From a checkpoint of a small transformer trained on Wikipedia.
Size: 16 layers, width 320, MLP 640 GELU, vocabulary 8192, 14.5M parameters.
Architecture: LayerNorm before each block, no position embeddings, biases, tied embeddings, ALiBi.
Training: a variant of Muon for these matrices, 296M tokens, 9043 steps.
Each number is 500 + 50 x the weight over its row's rms, rounded and kept within 0 to 999. Layers, rows and columns count from 0. Numbers have three digits each. The size before them is the row's rms in percent of the matrix's.

# layer 2 attention key, 256x320, rms 0.135, rows 224-255, columns 240-319
091:461553531526383515504535487436489471487504460523489551508424496450618520574494555505456491558481551437451517506554536470516492432482482521449619638419493496607490491497554519501378580458421489541497448503492452539537507501479539486536543485
102:625571549504430536488489449436448489522514621458476487478562436552568474521469555492482510504542545446484529438543472617512441541532500535349525606445474441514521537444596552515558450508433471500540488583516479483481576459359538498432510513
104:591579560501513456551478526487465504580500502556423488498495493459448505515478453569388492523520455509490430458451474530480498419524466502492471525425574452554524484542545550493589420529433530481509517518447495489425548479566493534523538569
115:526581472543644534547516565473507551580478458621457592484582541476588502534676586409426494529560473458454552550550541474566512620516475530550455416580486486471473549435527504462407455488474479436576386493534461538565512520490489444471549435
102:510506499457449464493580523435515480426494510477591551510451527621529516524524434563538574546458420573397527504460521416502528516453564501494434439452506528515405399535520540415517477487471504479508503514587465499544473519509478506449460434
094:467505444423497543488405524520563370492483557560431442469653415488534444518446480525400510543521483515559447500611484482573490511541537480503381495506497486623512482510523525561463498486503494453499422554506490460480517485585514527486505543
100:436506504498550485526563550650431430451514454455528477450455495459415439563549464470574434565437520540465534521379531554417530480559512493527601467522448488459533484541526491455507540502512471465490432513573438570550439377452441552417587449
097:565456505530436406586512520464521533514471479578461476453536625481440430565499547465441552479516501540447474620426460505512492532489472440489600508554532482450567568466422491496472522529549532458534637347453415546543463503495502516451519434
092:577501533432524514563507489514556502438529465540513518494431439481468558489355524521518492469506483416446616490619395607524525564519540467516536551515536571547530525485560553499547492607533563539606493613511473485533482509539483457467523449
110:512434424472492544413525484567425443529551545438531480533488431403479490476564465614506387475525542490453416371581533479514464590502547427536447523558453551470440583563510499478522488560509432503488467542476604478464534522592549565490475468
099:400494537521613571576427490518537447595539535444502476485449500551452492447452524470554478457458570604536475461487439525553446367476553481535483503543476418518419544516480477520468621471499502470455476476475420434447510537544547444389538451
092:602492447482473561498586554505514504520523442566387511503574492546464434464459492559392559494558551508450480548459529505618493488462547456456624475467543528595557524526453559412564427482504602603450574460532602478408437506439534403555468517
103:433460565487467557524486545440416539481542421578569500478452513430453596486509441562504481450419449578459503527517492487512486467496470548537529473532487487432474577471449438508462503565556530476532451499410429484505480498492548374484546505
095:579492534427481526475504570451463482432569505508508588496433491531389538509454476448562463473554517522468473474506495543483519408551498475472558485485524611511526556493523503589556461530499388544428597436467478504468513502419516543579476443
101:557524509557532486479529469569499549500405517487520630536520603490463471384591563444516485467481531526491567518458550524417473480452543518632545458586492472496542454498517455502450542510520508478484564514548547462563495525539464471529410442
098:462424445539552559551423472425516521520450512586530467477512620518494446414511521480508440434510469472571505382534505476465554554504502498451420436491497561411531541507514508489574570433507457577408585498479528457449525552503562537481510459
095:551539555440422364491587524575499466545481423554533492524400488472473443457485507437481485516464523485489470507440490525465445505505481492555499566525465543455543567585515517509538574476525432421524435500469586491489546482497566522467443530
095:544524560387540502526399572581530408496444557537536504526350493493382493576525473473482497439482426584601463460499518509546543378430498571528447549461535403556447474511512457552469472524526463520459506463545494517508441497506433491471455539
100:511524503519492527513422532415548541474395454483503487432541546437461492544489455489598503518563485543506571490514489495585512574476509484531480489482448459513516496498524516583496527610575531494537494433451434498612478472524422452476558441
095:470581460523499451480529527513455437484549546485574525515495529514467590435496431476456586491476407508456477454519500553484553678468566491494487502358413555534477557491465467544509495466540546548503563520515498528471537558447489504470571455
108:516485448467552545474567606510563436554438383509556532513519513520467382503498438446592435487495431504556423430455532511472451466413543511444463443495384429516494543573587465499445551469541465506477518497637458571496511470427540522531476495
095:501634478478459539534584517463493443427541502534542540501515507647479528488546520502505538503507476508517508561487539571547447571493491481583371456552475420501496496555418495505596447525540551530404520548527521503483516469568419480484419548
093:411537490503412481545466476488542539486505507521475498436462458441604541451525443529507504454477562497458524447653504527539507553523567505463537513440482439508436486476469488454509552536490520510529445527507493494541508535547541573441503558
102:440585452572422448551482404483445469473532426441473474532576534513451379516471462441402526478576467488486485424541567589512461611482565414526559423514473457531531561507562489470484456474446544593517569497471614490534466462493467544547570553
104:504501542459546457605545492460533492475482444565483581383525419525502505342469520485514446487503463516403587505527518465443556619468479512588513439513502486443528471476452585428520515444445496495524523526455502531484471454573527447474426503
097:494523551564528408534553587489424560496465508435553524603409460409472376461550439491503515544429485529543506518489527607583456534441483549612545482523514499434546553563566533512511536517576428505490472497510516483489464474350483495444545491
104:397520599552376532451514456542512430561417566447492565571537518416463450510509463362592444506571501513519476545515491495431451518431456525492539435484471430455440473476553518476493529501481521502535417597508502517523504519515413450543508436
104:491409511438534589487431521452455562531451471452458428498494448554542491573421461521368490532360413486527559497450528486421490527507534510518612500441586459589548467453501444512552485462552557471515418576538438515428451438513514633478449544
094:441561541500411438520563397433536505527491525559499486450549433516518569459585461437407556506560522541503506525490502512428473516508579486531513529534463459434443454582539486568418519438528423430513477526535449519603500468501555447434457564
095:451442475484514408556498511578560442426573522570573441492496546559469483501521579596460514475456526515492492499542478473489495516603514523505480537564477514467485549571534482505528599471499576565551460487450408496525399484468540623480537508
095:496508465494501473428483549520469558551442507575540471511444486514495526492550535540595469423426531592510628482430421505523501500530434475536538581426491500490449497506472506522529514570531449433434434500476528495571528507582502365496548518
102:481539492494557513545483492562481401496575478498435501457493450488575440417526502461559524555499566449451471538480459560450511487518567477615541403546504516470509581519446483433535537473439478431432428525427654435489560466430552394462489529
# layer 2 attention query, 256x320, rms 0.142, rows 225-255, columns 240-319
101:530494503468565499533455444590565485581451486521508477491565425411453450436409461524484498556535534525538444439553553463457554555496430428529482513524472507558470441407529504558515527539471477451523559513415533488492531509494481417499496493
102:472516569499583501545382516474472536480515497521401426510575484479530535537594555516538475522621513493390510518440482520532494581474547475502513596529553500551491460475475427463534484536459453615488524491454512545476567495441449478474438498
108:502537547490486471454530479527418485473460465582473545472418437498450467454532454398511529479498474530514526411555519519484492500532503479473573605513532553464478547445466492465496486448546540579546454528533448535477592417474491438487557455
088:535536536499528488538513547458531517581524412590484486475529512586472524497453538481474569549464476523436511544478549480504462604509553542553477455384611544568455497525541524557471488468519512503508563414454576465483358500481491555448487538
087:517553531557460532497526468513428548479475588560493438468508482430381496492481536550502550494444631570544461414476462578537502436393541408490492557418472520588456562456455422598562480467484444469497469450487529504465515568434535680489575535
095:490478443541482493505486490520518565472493510525532505436440514346494451473521610463532414487443500461437465574535442506447536549625444433471544455491474534552546453518425481477464508487555450517569475585564484520600495517501471472526481548
091:446543529544564552420518562521584472431482479516547465568514517476498398489404510513495528542528474553466549584504447512485583511490440523456480483449445575555531619506442478515498553483598426497511492499570591570474505417503448466475494443
086:509472477494524523516512533497541592471436487553440514466444526525483471438490509488506456447473512445440473501637515505420528460467473469380377499522528476438433396616622493515580565467526566442562529575482513511543567483531428500490407576
100:434491487538449525509590513438509551543513466579461504539565496488404408463544427549314543537493536450521499465536579533513494559516467468529479509480518595495482566525500553518495497432457489560447470540505483523523479482498511528514481504
102:553432466503487493604468505452527556499519442550537434482542581436511617406509512496425540489466541455519544510417578423531480477498485541474483545456517462513459419567477413494468526482502563537596466592434489562381520573530418560522508483
085:545521519484585646548477444559519530419488555481523541507576481429559442396497431514411542561463533525424421521526512517495496530492467485481448457390467576495496410535525499508472448514542467597552590504531473555538506461527536496532409436
093:455429589492509502576472521448518531490515574507545592523562425512551484526412479481459470421549440506419480462422473476506479517610454438462571504543529515530538529578486478557534571410478515515419543424475485481453504494463605526412490476
094:468478572565488516392521455497645448540452462490557485463497537512516529602484548545580566452538542513455503511522412551517448444513465493579545511546459538412566526519478550500568529553595559535430484493566510524521514495504521501540497638
093:524550463487557483482484519491470524536573527529394473532472554486488459458575513467585405505465447519495412457489618537499499617449551540460514513424385525539474525530538547425564491493443527475500460538441537558614569519470442456462501467
098:430468524436507475534395502504431342448495518506519499513534471476474498482408557453543489536474484552546478493559490501566487403411476503508550547451367491558508534517500592542482476515562559590492526444439492577485586565509466499542556419
097:448527583510492618558420567478404495508465547422571556577488532465499531457504484477467460539475570493534398548535561386487497531585485507399514527487471484485542458474589497525532417542594422486465503456538470534548560492468506534529526524
088:381417594500436463453457453470510556510430517464517478532406606507496523547405616457544429579521455557579498491452473513537458522472488480526523570596497535535567478509542580485485568516499528465474371416482414525521439544481548484562478557
097:456439569490387494390464512470450488470507555472537586526497536470490508442509455494553573522469432523499496512497452440408467503450491529453537408594497398521415516508569565522468543575470446528536493545378525621531473435500518466520602498
093:527594494515456448527477430460481628517522542527435560550634470463519500494532480515438567518398572592459456443479508495507583519507476474479446509530499526486520446457469524474428508517515472466478523515460541519522509556459518556468513408
102:498443496577553508569530498459525623527494533506385438545453522558521439441497606406482479573500534533484467543434498514522464535432511455483494519446479431549615462522440509478554527453499558440498463584586395496592587638545466502585541399
090:549491540506464596489515556486478581533462571527506467421490486504426503501522468612587546580445490446503497547481538546481546612524464529506512463430457434480503397469613414615504506452521452395562592406464540437486557559513467511559538551
092:449510569531419495526510465531511548490495517644490481531560460512563505458486529451566510480480527548588511426567551525464472444421515546486460469520411457487530498430544551518620487596401517391606509507425533531442490502452550646430513481
094:482456416556379482565427537585341530491536467539448436477489435490449510569595487554467471510425511482481570441509552421505512524448474441495381504478531496506592540580505529590440495586458425530496587485451534514462498539456443476491499468
097:426462544425513535538480489470421451561601552478566492557542448514484587505461475519545513517519529501435476462566459514454536474596498575547474435535569530449527609551571555534459483479488523565430472489502460553417501473522452562575487527
096:448558527521496632509499539483491534577478558499465402459489522449501536452509513495477539517550413468492429514502626476427491474551525504542504450511421437459493459444521517485434454528502578491577524587442528479448517541517486479478494439
102:492498496578463486540387502382544496520435541510478533532514606512499424490529510503602476374575560472453532535479491540432453614570457490457506488539505457553518508525346481509510413490468565546462457533566528531552505600499476555472425459
095:486407443569525573524496525537528426553559544481541484456524484453426437469481545492473481492524552442443416477408468499443468554535546472554473385479471532467483459519487439535534472380488554540551554476461501488462473501517490460506432613
088:562502521540483433540560477476435589425541492529506554589465526594459546537625495524483554493488536471523520594447588444510537627543493490437536546561553494505604507481494478431550494499555520453480482512592488509524543447557476472400505460
090:558516495511500548486514498504554468444439621429468485518465495545433489440467535559548585500455485419507379481521530501506563423474505538491521418450528528442547561554499537510442485519601584488448572501569561567530494444490436466500520548
086:492597502489476469465516590472503502529519502476484505587430544447592570495549462426560475607436499547509516532479602465560491530492440542531554571574472537547590424506492430488545488560524564433544579545468527585595424483408519431481579483
100:474578477438395461487500507587473545466471456545518464502418513447597560580482502495466535541444529473524461509520518523395544460565405461595562461505480520451555500464517597462525445557508530519501464527538522542475560483461609525506417479
# layer 2 attention value, 256x320, rms 0.118, rows 192-246, columns 240-319
093:540479467438489605444523466509460596517436492496512605456549616479620491595498498450519493496507529506562469490492558417507512453506452565483420503478518511498502415452507474447454532432503548425492457626401449497564467535463527490461561469
094:490456517492554463488442405509514456490456466454555564489463496544435493580499487493539497478592419481571494522561568520473566558494594544503443515473513447510531499573622513455497581492485508477546480455500521506470482529517420513518456542
088:545521464576461569555583430575458450455542493526531459507498479478565537469515447425512614501469490465399485508498479480462504558498499486550518473548479461543515522513413530379396536456455507574487499508438536471472549521543513567489587486
095:467475544408590526496377427450623519458564529496457471511604447529443446477554462521395487493479441471509478483576554490467622528436601470598492519498507431558558421408405531529429539500536495562395450526508456561525501438538574490513578455
097:491432568497473462537489459518446449525398507552494523421639599503509516480524482539614462542567483549401456474524521547499487523528567483536510467515525456489482512463502550409452454469560519428448548468623510547567603483538545547477491466
108:428430524537512545488443624532541470464466526474452572503500609520487430490479515447491511541543492413581473458552515536444454622449532547410541532462465444508535429430492502512457488515463523503428520486476436423573496524527490462549424532
099:440533565540500418443568463571512377483555433426501418596504434493578493502601507529476538460520476458448509538483575501447404489476588540511583593541434534583469557513561474473450485476398555501532501516515518410548478522450535479507510471
103:483458540498525451504597533516645460502566478402566453511442360585482507467475389548525490548583570452494446525453364603501480494517552392515491470521485544501554522549446567513452449512447502427562616509476541614494567483566565484477480488
099:456503490454507503496477485473489495545490462485515414528538507449461540483527486529543425504416543406555502495529432525489579468462477594450437505542523498461549514450531491579454491561488458492452477419508436482433477506493482508575593460
096:581494595500419517599518446503568514486518509555434529466461507420489480435481590601495435459499549460486515546538455482481463513478519544573530490522528494521562521541476439403412497553460596449495438526542499532514529445501515549408379488
098:416452535535491556572558476512574424513531543499442540546552541510434477488412419546517492630539554467447437492496486500579369430556511401473494552561411521470546449464580516469406562453541582506465496459484567485575453513483497460517568548
089:525512449549567473562467463463531525428539501524421464524535471531447570530511486507555458644622471369419472580523606502532516506451556554476529606518451512614458453523509548524548498427461516458518435584491520566541463531501465458540510524
097:495494454472430502480453526490542485448529571446480500521444469522476478518536519488478420459593503539406560493363554523490554474501506492500440587506476513486527581487547477455469388462429486548430543508659483547472501489509448429579396493
100:501516458575497490462487469481514534477475491501521522443430450474516554470521509545564538550493476464503492494595461440429530513575444577510586560553539481450437517514486540502474518469512459442477532565482536498463481506457613503480450487
098:525499541457498497432607568472488436544473552551419448560556518483434526440430385502459499534516524502501475474591458452476502523482506425505438523488529492531512547454569546466446641555584524528447471445471455490466505443509519525481506498
099:539604580455362493523547514492473446492438507515453472538429466505445489499533476459562590565457496508450496545532485561481568530567473456419491549460452509486385330541492436459497503570487513494540420536490584500462497504509393516538485518
100:530505503441496509401470503446490433520523517491487505457532518516427514562468517476396544559438552412522576504454486538474459543485529473525507505512504491536510453461520483517451381515510476391668535525488435482484480575510539474522524556
100:394441625448444554462522432484507441503549482455544478550469529445540561535453451467581511497454529481545445556410510484424488458448495400516472486485575515631483498562442455463533532473480508491518557470554528493469519519482423470514591588
090:521566540403460441505523431442424501413525467589539533551493521463518571478558517532488565545383472477559498501522548495490535452506500515589525455476630507505559419504483439484542484472448510562481585456393516448512494543564543564550466516
098:660584482455558634479534504513448529479508446533445598573408484500495511469552371386507477579560507522507458538631431462488581496589552507564439452473563395538537574481570476532487433462532525541510491430503477401515499573525461445588477452
089:541450495542477544470501542445459502478502510489465501451480487517487496518469555542513568547432433471420530514516524477583449516507503461388556517490494513507421375491428538495454436461529512485568454511418506518446426583543463506528552542
094:433452514419522510543524505511460529484504511393445496557522495529474527506539421536529506602434552431484519476451464544505487528586496495505550525394369502563502583518448562534511493613554425441461483499571563441442552553523490520484508516
102:498501465476536474525625578421473436531455523475537470452502476583516409486460473549422584523481589480489438485534503486499442595492530541518509578461548558420472545542417576429533546434452509455503476486507622569523527441400495588504498453
102:364521524397472415486466613468510490525510443486557431518497508429430474507474469479528491467454500493500449502434575575477387461551542545497432468552439527566581556551568480513494409572534596539487559502511540427451466478494565452434519476
092:461524352556528476542441453444538517593524486593591479466598554510484529497473476526517498414521483515627409470526544501506490509485487493499369475429525466567515476509434570596534401411472466458591522607462429527501552506505550511460447453
101:558464522391461548443392476540451481433489492529541464408430493528512492507476550481501437477509401495538500550486475494539582574499494542515476509594551454498490493453549463460591441486463545491577359491529522503533436482531508502486528572
094:443431589531500507488496493505478546562566448551536509451539507407602486554538526393468491489370537510416522486501461468466459501429528520446505466429467530476567417481488428571548426482552436469357481494441487523525453525562405573594497550
092:482528556559537559470499449479500480599481456559510573471392557502505575448492492542493608467495408454559551407505493576504535424517456507474514527531416517537480475523474492469468500481596416502595437501516615426539527501494566525520486503
101:515490521474470510472509597509517485491462577412428535482487455529487478472425513519517502571550509457418511580456464510463444469517518474504419529503495490536417498501532523487491519523519621448542575534479545506478496544496532486618407556
102:566529490435434544455523564425451578507499542530473417478497552446546556486430484511540516538437509435581598484385471461486579529526395652447520359457539537472536466516518467474472591525493589531566443469516450596504473452478444479390507500
094:530505480446488386496554471426498542477507595507480552523516452454507520482523489404532485588530478520553555561502455569497494491541496448422485485517491515458472455511457523479505458528453537345480467471469495550557493420446473421507604519
094:459477486470521418414465575522443386500449553526496481521427550476489498479379531496528516600367447494532448588517597521485533521384539481439532522412454466578490464564523485497492397614589535402381558418532549496529453568554438492498536484
104:522501448539500465580422505436583523417393490436539455469496423451478567486603568487419540478503460511399544508452410449560509530486509486574528551548514459528561562482502425450469626547504518618438502501507471421522461463501559413545468453
101:490478595497493530526472432512546459341579481593459442578548463556487429556471509560575497448417409535487539471494517433538599460494415589448499458525523476515521459455495419519559441440448608523482486504540508503532478570467480555420428568
098:439402540474580577499424537496576526487489428376435561466544502511440581539530519544543597499532462568492442509499533518464465424470490451501533447398397418514564492490448493456499529473555436527514454442481541619496536512530499434555486505
095:429509514498485521495484490483547478434477497515500515471450470505584531503530545439536590579424454484444542560461485524543520507448488484545522429519602461536436361564488519577513447461478525586558575425499425482545562471507412436493468373
090:440459540454523525434510547452525495552476491479519479542507538534515461444465511506391531511477420431474532511473543432493561542488498514427478578454492503488527524572512508409454536536530476599511470473573522496539426542479394466370466532
097:376438481468445539519507472464515516497451548525524455390558492541514490531482448459544489624580418526587470470525432576488477458443514531407563474413507478492533481513466492484474541478525429437545470451507470566511579504463479525536532380
096:557538465435504568462416559589548448500476500464497432499459465541552402486525503473525473508405533465469364529525496534489454509541516469512472540543405512518496566464503556568536521505436587481526511436532411574486516551538524540422480441
091:583532529507509460480484569461484427517544502561473446477532408535495479505494467407539545539469496447557509430411532547472517536437541490573508482520473576462405632471532536484514585542441480472506480563553496455468549498530470471470494447
099:511455515557466472441460620582414437503475423455555586491579593512536524516501531445520576463532499504465571499437577534558445490549571454427511562458498453497473504475570520512466442565434505508530400501573518564542432466514562540483530474
103:655500474392508583494452472458429470548448458535454506638562491486492443488549473512560510417529473589495484456414565525522569461410432550521525529475495478495440497401494619516522494494584484451499514518616421571523493564398523519440464464
099:512514561471388485531502481472446460612496605516453572542460549498488497547489562340390491420509459463519479510520440403568537488582515574541424533492509460548389501489490471435548480582502477502442530516497533543478483536438509505450493607
099:466562453550405485559551573482415591522575538477596510561482502533495516459477462563469492536551531474480499491494512554544501489549509468546546475438530402474441438502561494468552593511426491478572580466477564399474592524466596582506518584
094:459528559508550406530461526497483410473485540471478485474471427493525449558549438492428496431538429461504353451448519514449482520492339462508550449492519451534471457441392551478508584534538519564540555555526503584492513549546499529461524583
101:477511503566493557555555386522567476438484469491455542573528474465467531561449456435500612464525564535449484472533544456418490453460530485542610543539501519463501561536476543508483473388453519436537436482554488422492465599469458508524566449
094:451487452538450485500425467445566473488519544541564529509546481494393474622496607486541544533451477572569479566528505507536509526496378539550570464552480557538470524507543462575505486459456560530433486488535518401615479429445452414583595485
097:522459506487517401561447440586576575545544562481571512482502470536433458412506559529466529502454460453648438449463525482531420563498540518502486486508535502320424473493563439428502436558476647553527451517450437475450474459410441435521479578
102:461433463582457500451535506516474440551574600496517467407516519564504419490460508604498506519522437461469536453487488500531471545388437398495508505509494476525519550476470543590480440457504410545545492532610479492529509494482464526565569463
099:503546522518421477461572555504498543536535488426468431501401464614544550424450470530510410543459543511446619573528507528525507492485510466529581462470555486494497440546455488480556457594416497479538475464470628365492482432489502501550504452
093:532490470530479420576513466564518503413527395567557513536511463520441458531528467519460541361517576489521558426599467538546556514478529489468405563542510476463611612512495477542491460557459439498581475469493473477450495492529561447449470498
093:466523534471517519529468551548470407465457474494481537532484497477444522500433422523538497503365485519456481533554451504426427510448493476518430612482524459520501509519564653389497534514556570538520475505471441527575498475527466435589499552
098:552455450517524532460504501491489462526529403538457603500536451468543452489467517448532498458496534504490509442549449499376522484479429482504453461565492508583567591498517543467574525593490632603576583463467587473523489482559416487476446476
101:467485545562504521493576484515544447424472431606474499447493479470556565583442515462497507497530611493485538535580567527551501476478515538480500574482464533402417505481555545409500544443577546471562444489520428590455539510605517454472492409
093:504547472416470498535478525486565478474501509495597404514416446526423510611396534525541597537506531569463483518490537571580441499416581503459507542496418542594511503486546507600499537581544605504450488468485517398554552577536482443486539484
# layer 2 attention output (transposed), 256x320, rms 0.245, rows 192-246, columns 240-319
089:495460562607509415542531493446422504472550526524365462525466510518443576373552523527547439556456569495513451569493491395561521493513471496443437439472409512569578553566513514543580431524562416515466546484535546575526483507477494469578480518
084:476502432497525569538473545548526488516432519514437417460454484467534430494448562426386447563419482541508549498415428533548492425516421443488605510537450541557559514419408476519549539583540462547526569580457477508493574535496547469409494494
085:440497576495549501510421517404533538550449480475438594512479547463470446488497523500506435395580463445493460590514551481468472525574524532485519523465488476454527495456505564545558483608481503398546470446553434502558465448507499520478405480
091:493522475585483434483591474498441473475409463488569571477351518423530501467486504439566446531588543571559545535469469518496464445462416491468444544489482499482469593518541457469520480471476561518525570542529533403565577556508489492506405484
093:465532507424522420430520481487477537456538451460476495510435397514461519531530504466446544613460557480565481471537519433423516548425535526515491571459491537497484491512557452554521598559468453560579454468455462502626387521436434481558542435
107:494546484469535505495571387491466567454509484517573488424509433384517549522549498608501478512475442534596577544479559425608529300535562422499439495473570659462484512531497448486467473515561561467506466534545583453435455495444489539433515462
092:482545525423501528529578545493498537555548499535549586468463547491473511523464502481548528532476541503558548509527423463513471422547549472562462518511507504413546556452433517551531489522558448483488485454528530531380502442503447485466529489
095:501560448533529543572417474531399420502404575566488590483558571527518430582516570446503519486520424526452475521542630479493386519518424517470497517489543510440436571413453494523463587483554488565517432449545529450542556500540413608466530498
094:517481433564506461518506488452461519495521469528452528467468491542538503488522511452502549511505392604350478549493601489452508543484483509515454489460554428581459489528509491437484568445552498589566533506518510550560545518508507465515506543
085:495557424492508450401471540485500497599510387512569521460483475543510429595524408508419451502424486549529446509414559458462575487461557471414388523466490535459537494441458486505563464486498460425548575493369541419416429501519485450515582499
093:570530513458546419422501559502431497428521510494440533438426458406545533523535551525486564461484424490598530428492449518562574484485527498548463562436473486588510537542420535600476482546432430475553523537522434493467566534488477507561423494
081:463563426469578479419605466476505497605445479390518488524488453491494393505419460456457574443404505602580524486489374636442539492487567453569569469423533553468554478453462398485483507548541426496430488478484533487435528506557481557438547574
094:455490481548554484498520489593462519519468460530562553456545524509520478480451529516527520506464582550564421438571479434504462508562527516529567500555538548507442445503459513508474567550534474370528445404408457450553471499383513503533551442
095:484387518547521425524544445579502447463496470470604487455534562455514357439544562485544446454526499468498563516431586521529524429434622485462428465528523556569577535455512454490524531510541578558482507490510483559551522582569393463487548418
100:525514460451588473527340440553567566464539516486459545440523476482546512475520585537529468474583518492446502469463551461563443520546413640539557435460487444459518540553459481576508363474463508535482501466498538483571485598429480435454536523
087:507365392538584438444521530526603551535613532431611451476505524538466463521473510486499446368488518448474479480529493511536459523435478474504452415580567474500519626499532508509543544525459454505527485476528445484440585506340546464434545519
091:463479545592475500484539469495573513488457605471482528498482448515551502529468520467577481458533496499461486494575473524553493411446561540348551484532452512439435463505464501521492546575517486651483387413525542544569566448541485523538437474
094:536522469537540429526481591520470580521450482559500515414569504488374440433477544517448482505509513520489573436570504510583464622550509587435518543480503549490467504508573548493446393505550487533477457539454513466538487499456517561510435472
089:483467414515515564520581520620507447577431464449455416498432517479401452498585512415497488473547547500432421549500557568544518526533510482410497444513415552571493547569524523563485525506532455419496484597580509483575425404516444449387527540
093:375477493483444447544504491530536451491613494417506442470626468502543570537491593565461503455470545520540442465457562540414503555440476523419488503481492542512445461549425315457524484604476452496537515508531496522477515457443532509441569504
089:475518423471456469507506455500559529464494491477477517546472505524513454557457449493536407472557491482626463478457455563478607454480466492572425465470513434475576635513621436542537560526482501559484538439637475477512512439512530552525518486
087:516511507563509489536485517463546421514470493643497419502445447520494491463456520420493510467517477547524534513490547484457446517450590513495452521622614528432490496529433479504506544446494515557519440521431450637541450406431542524500549504
098:525423519506510572486469435574535528514612477488455525483529540507483581478559551500598442426469433427454547517490535548553479478510437457501517417523443403572515524453519423485435438501510439531507465507474434483513468522540492436504458483
088:535434524591505611548454496536477448490530495536485580478524490589534560431545565582482557545515552456465559514635483387480567587429527499564497509456525481570448457443435606518578554376548418464441513450437478551525522439529504545441501482
086:484474525506426545448521497530542440431509450438405559527449494478490527517600489431455463609511481488476558493498533518484540499516467507435600457539486470505549511487555522439471481567588523512440488537521525422512501499508480504537553514
093:435516478565506456558561480412459582498567567550476454492526595434554502462571470585500520563415551477487452487556528473504427500453474550514466436445509437475567473583455451509461503533507465475451507518457405503524543467484502421590480443
089:500483421513490473468460433545535457404466550478514469563429477566424516423513493548514499430586470497593458401521539437475523521491400482579532547584521549486426558519591503509517558533522507407613515596503405491437484413385527428481503541
089:527525471507476478466473553491451496428507538475432431554558515619513459468543536542525449535509530531432503581470401413508448530539486480537496413507551523416456566475513403474545501526460562534437586508429475577413495521473533470571506440
101:532545510475544445549461470512476420500569492525561427492474546491530505586546506451550512403465566524532434465581454412535475453483398500502526499595578522460467557518540493531450469490497421630519452356541474548506479522483544498466547391
099:490526545629456474524486462467529563586559531488423517479530442467479477506546504463486422488537474442410386501553579435607444458536504490475493479435475447509554476506486488482545452504526459512450513517571485490551493510553523524493489455
097:548500496478448500496539580558484493467421500437531419498523585534520503400502507528529547443519564533544484438508628481494520518461536478538472564564531414477499553519575434522603598491505474545416511450440612494423454528508467531492412485
087:529570551495485582552605422564508533446560464542551491537540467531516486493480510493559606475537514481459516447494378529510460597553445488542422527563587497498545446496525519567474520476524506503636503526436443479436462464380577394435502488
092:537416472547518538518532542521516511481549512599454473514521619460554510485404433468489488466420465566567516486559720462489478507527492526405458437461438515471508522523501519499499388457469447449494555542487528549498488472518483474408463477
098:498515447502468505494554523424429580557485437401549488503453513447436546386529465445427471503576535511508449504505545553452461521560534459498432496500515584500539558534514510451451572524517480488617529536528437479409544426561435450531536442
094:523537555550462507487494499529468487423547497534578486547470533520547425490443511474468445454435550503538477511438443525417537482489475533553503538557624526481495528505544514569475457536422588434564528577487576486481463513502510579438476498
087:539507478543450554469495458530475532484437556570435510526569582505569499434523554547483482472540509535523486452498542453477468464564504491427440477519393496504515493484522501325393613568488473452446483552502572513456524513521526550470586578
091:527465398500465537530525417571526450425515488520419509513548525497510594557549504460565480570512514599536475531554466566478540513490439570565499485475552545571517526433462444489492509540490521473521514536396498498522549544507560520587475458
095:510511562537535429446493444543493503513572506536509560502513535452474545484522511512507503436488549431428501499500495379543524505454486490469445500588536516420528552611531559490478487512514517517549518512492395469534464560524544506494456510
089:500432535548569452509480460411433440427484571555544543477486568509442611539578525481447440473567543548508620535460587443495471500522495439431464545408495455445462483431508550481424517437560449540554570507454519481526510533365490466525498480
086:397418440531504544465431509541509476554492499418559478604508474504553516509582465526468502472477504508388493581563449576507470446480516515473594490595511361391476343495439402552499514419531475533570458415437498555535480483445569555523505499
093:524599589453506560558564370360495482501453514490481387508404488482514533446495482524496456538460470527592406509511393479435517476436487553603475496521485459457495540584477409500558527510557489487452539528444513475553544582502503484572407537
099:421557552506504436547560560591552554458567574517536452461380481582509499460498518554483584546532515450518495495582434528485424556509450450496482472504567473520521470618457455545488475479457542458502465472419536442499465490498474481579521575
095:493647436491509499472524539558488643403487451511508477435491481530498574514434514534502548535446527514503461564544581527421545546452508472449529433510533557542540485555533415496493520495460488437609475476447443497535493430570508539516499453
097:513410469426572476495501538407508461459517497478410502526602475482502482468635503490464478494488531503491546572496495480507397463518527466451507543533468603504493508473506591565547470503555503543411513434528484546556483449487372441526535491
090:467468539569509538494546438472489534509436528547527507504525553536460536505440514509521537624577517493547600557539450438515526468392563524514382489602530510463537569591619482533490419424463466454495510497502511464457531492462504452511450407
094:521430495470527399487525562517426485444542508469602522425491513507497471456554514585451403546408428492485457512514498505582466514509483467457388435526476446540505450462566460476451554583498604467474573430496482552539639313526469482491494502
096:512519479481587494478516490508430518521512484450427478439599486523560499499500462487500465484495581459433559507526499465481515395508589464479472506466450467521610509515488529436526424515521463494506488489493509501418521636550498513477408541
087:469445526558439648482568473407505471472592426482362567562532484493589492561477425451571527513454485546429478560516436583506564447409510477534494535447483517571558558538538555540432507462426417497526477399599552536502574566584574426453582499
094:480547578465532463463455496480531490407457492462527538557576401449565640546459477540565466511469564565491457571483490571489461474501515533479482541543556510535452376522465433439483479559500489481474496515437483522482465490467506554498469429
092:523457496494458574540424487444475463482555455498555513569585539469462474512522551485439565470546521572572447463439581600494465515534474480495449468551458464453495581503525547586483456450633517547401510429499381595517458484514486509500585450
090:489593521437518545460562544499506447624471626541476471480503582464526497479453481525510407611496437483452457509475500508417464577496485512622579498424527477511463357484566477485560600456538550485450458565530561469444485548556527434506473529
084:480496439488537507563557470582532582538564510484569499501528550509528551505394534542457530426549458429565511485466567594534570570511453491465505438428519457473485518531507399505481472518488421499506423500463547452430535502454464560512501484
087:462543514490590524505463479518519522435463538445518413471483545528482579475602484528481420498541520462512428520512543516543458606594477428485483608433494524514460491480465504514533507459546412471561505601540442594552487583555479518507555476
096:508502455540569517561486530480511475611476545461500514482564536566563379450553463513529506494465474537475504470567428490495446525545476477575479442491512516584544506463490478549463463521467456596426468563426495459500423497426538533548475614
091:474488488500489513404486527422447578543566527538471584529489467507513471436517476534471477448516502416476500415520403479472461435553506474549577535529493436415442517524494643448475384401475410477495458477556478574424521442482499513552426517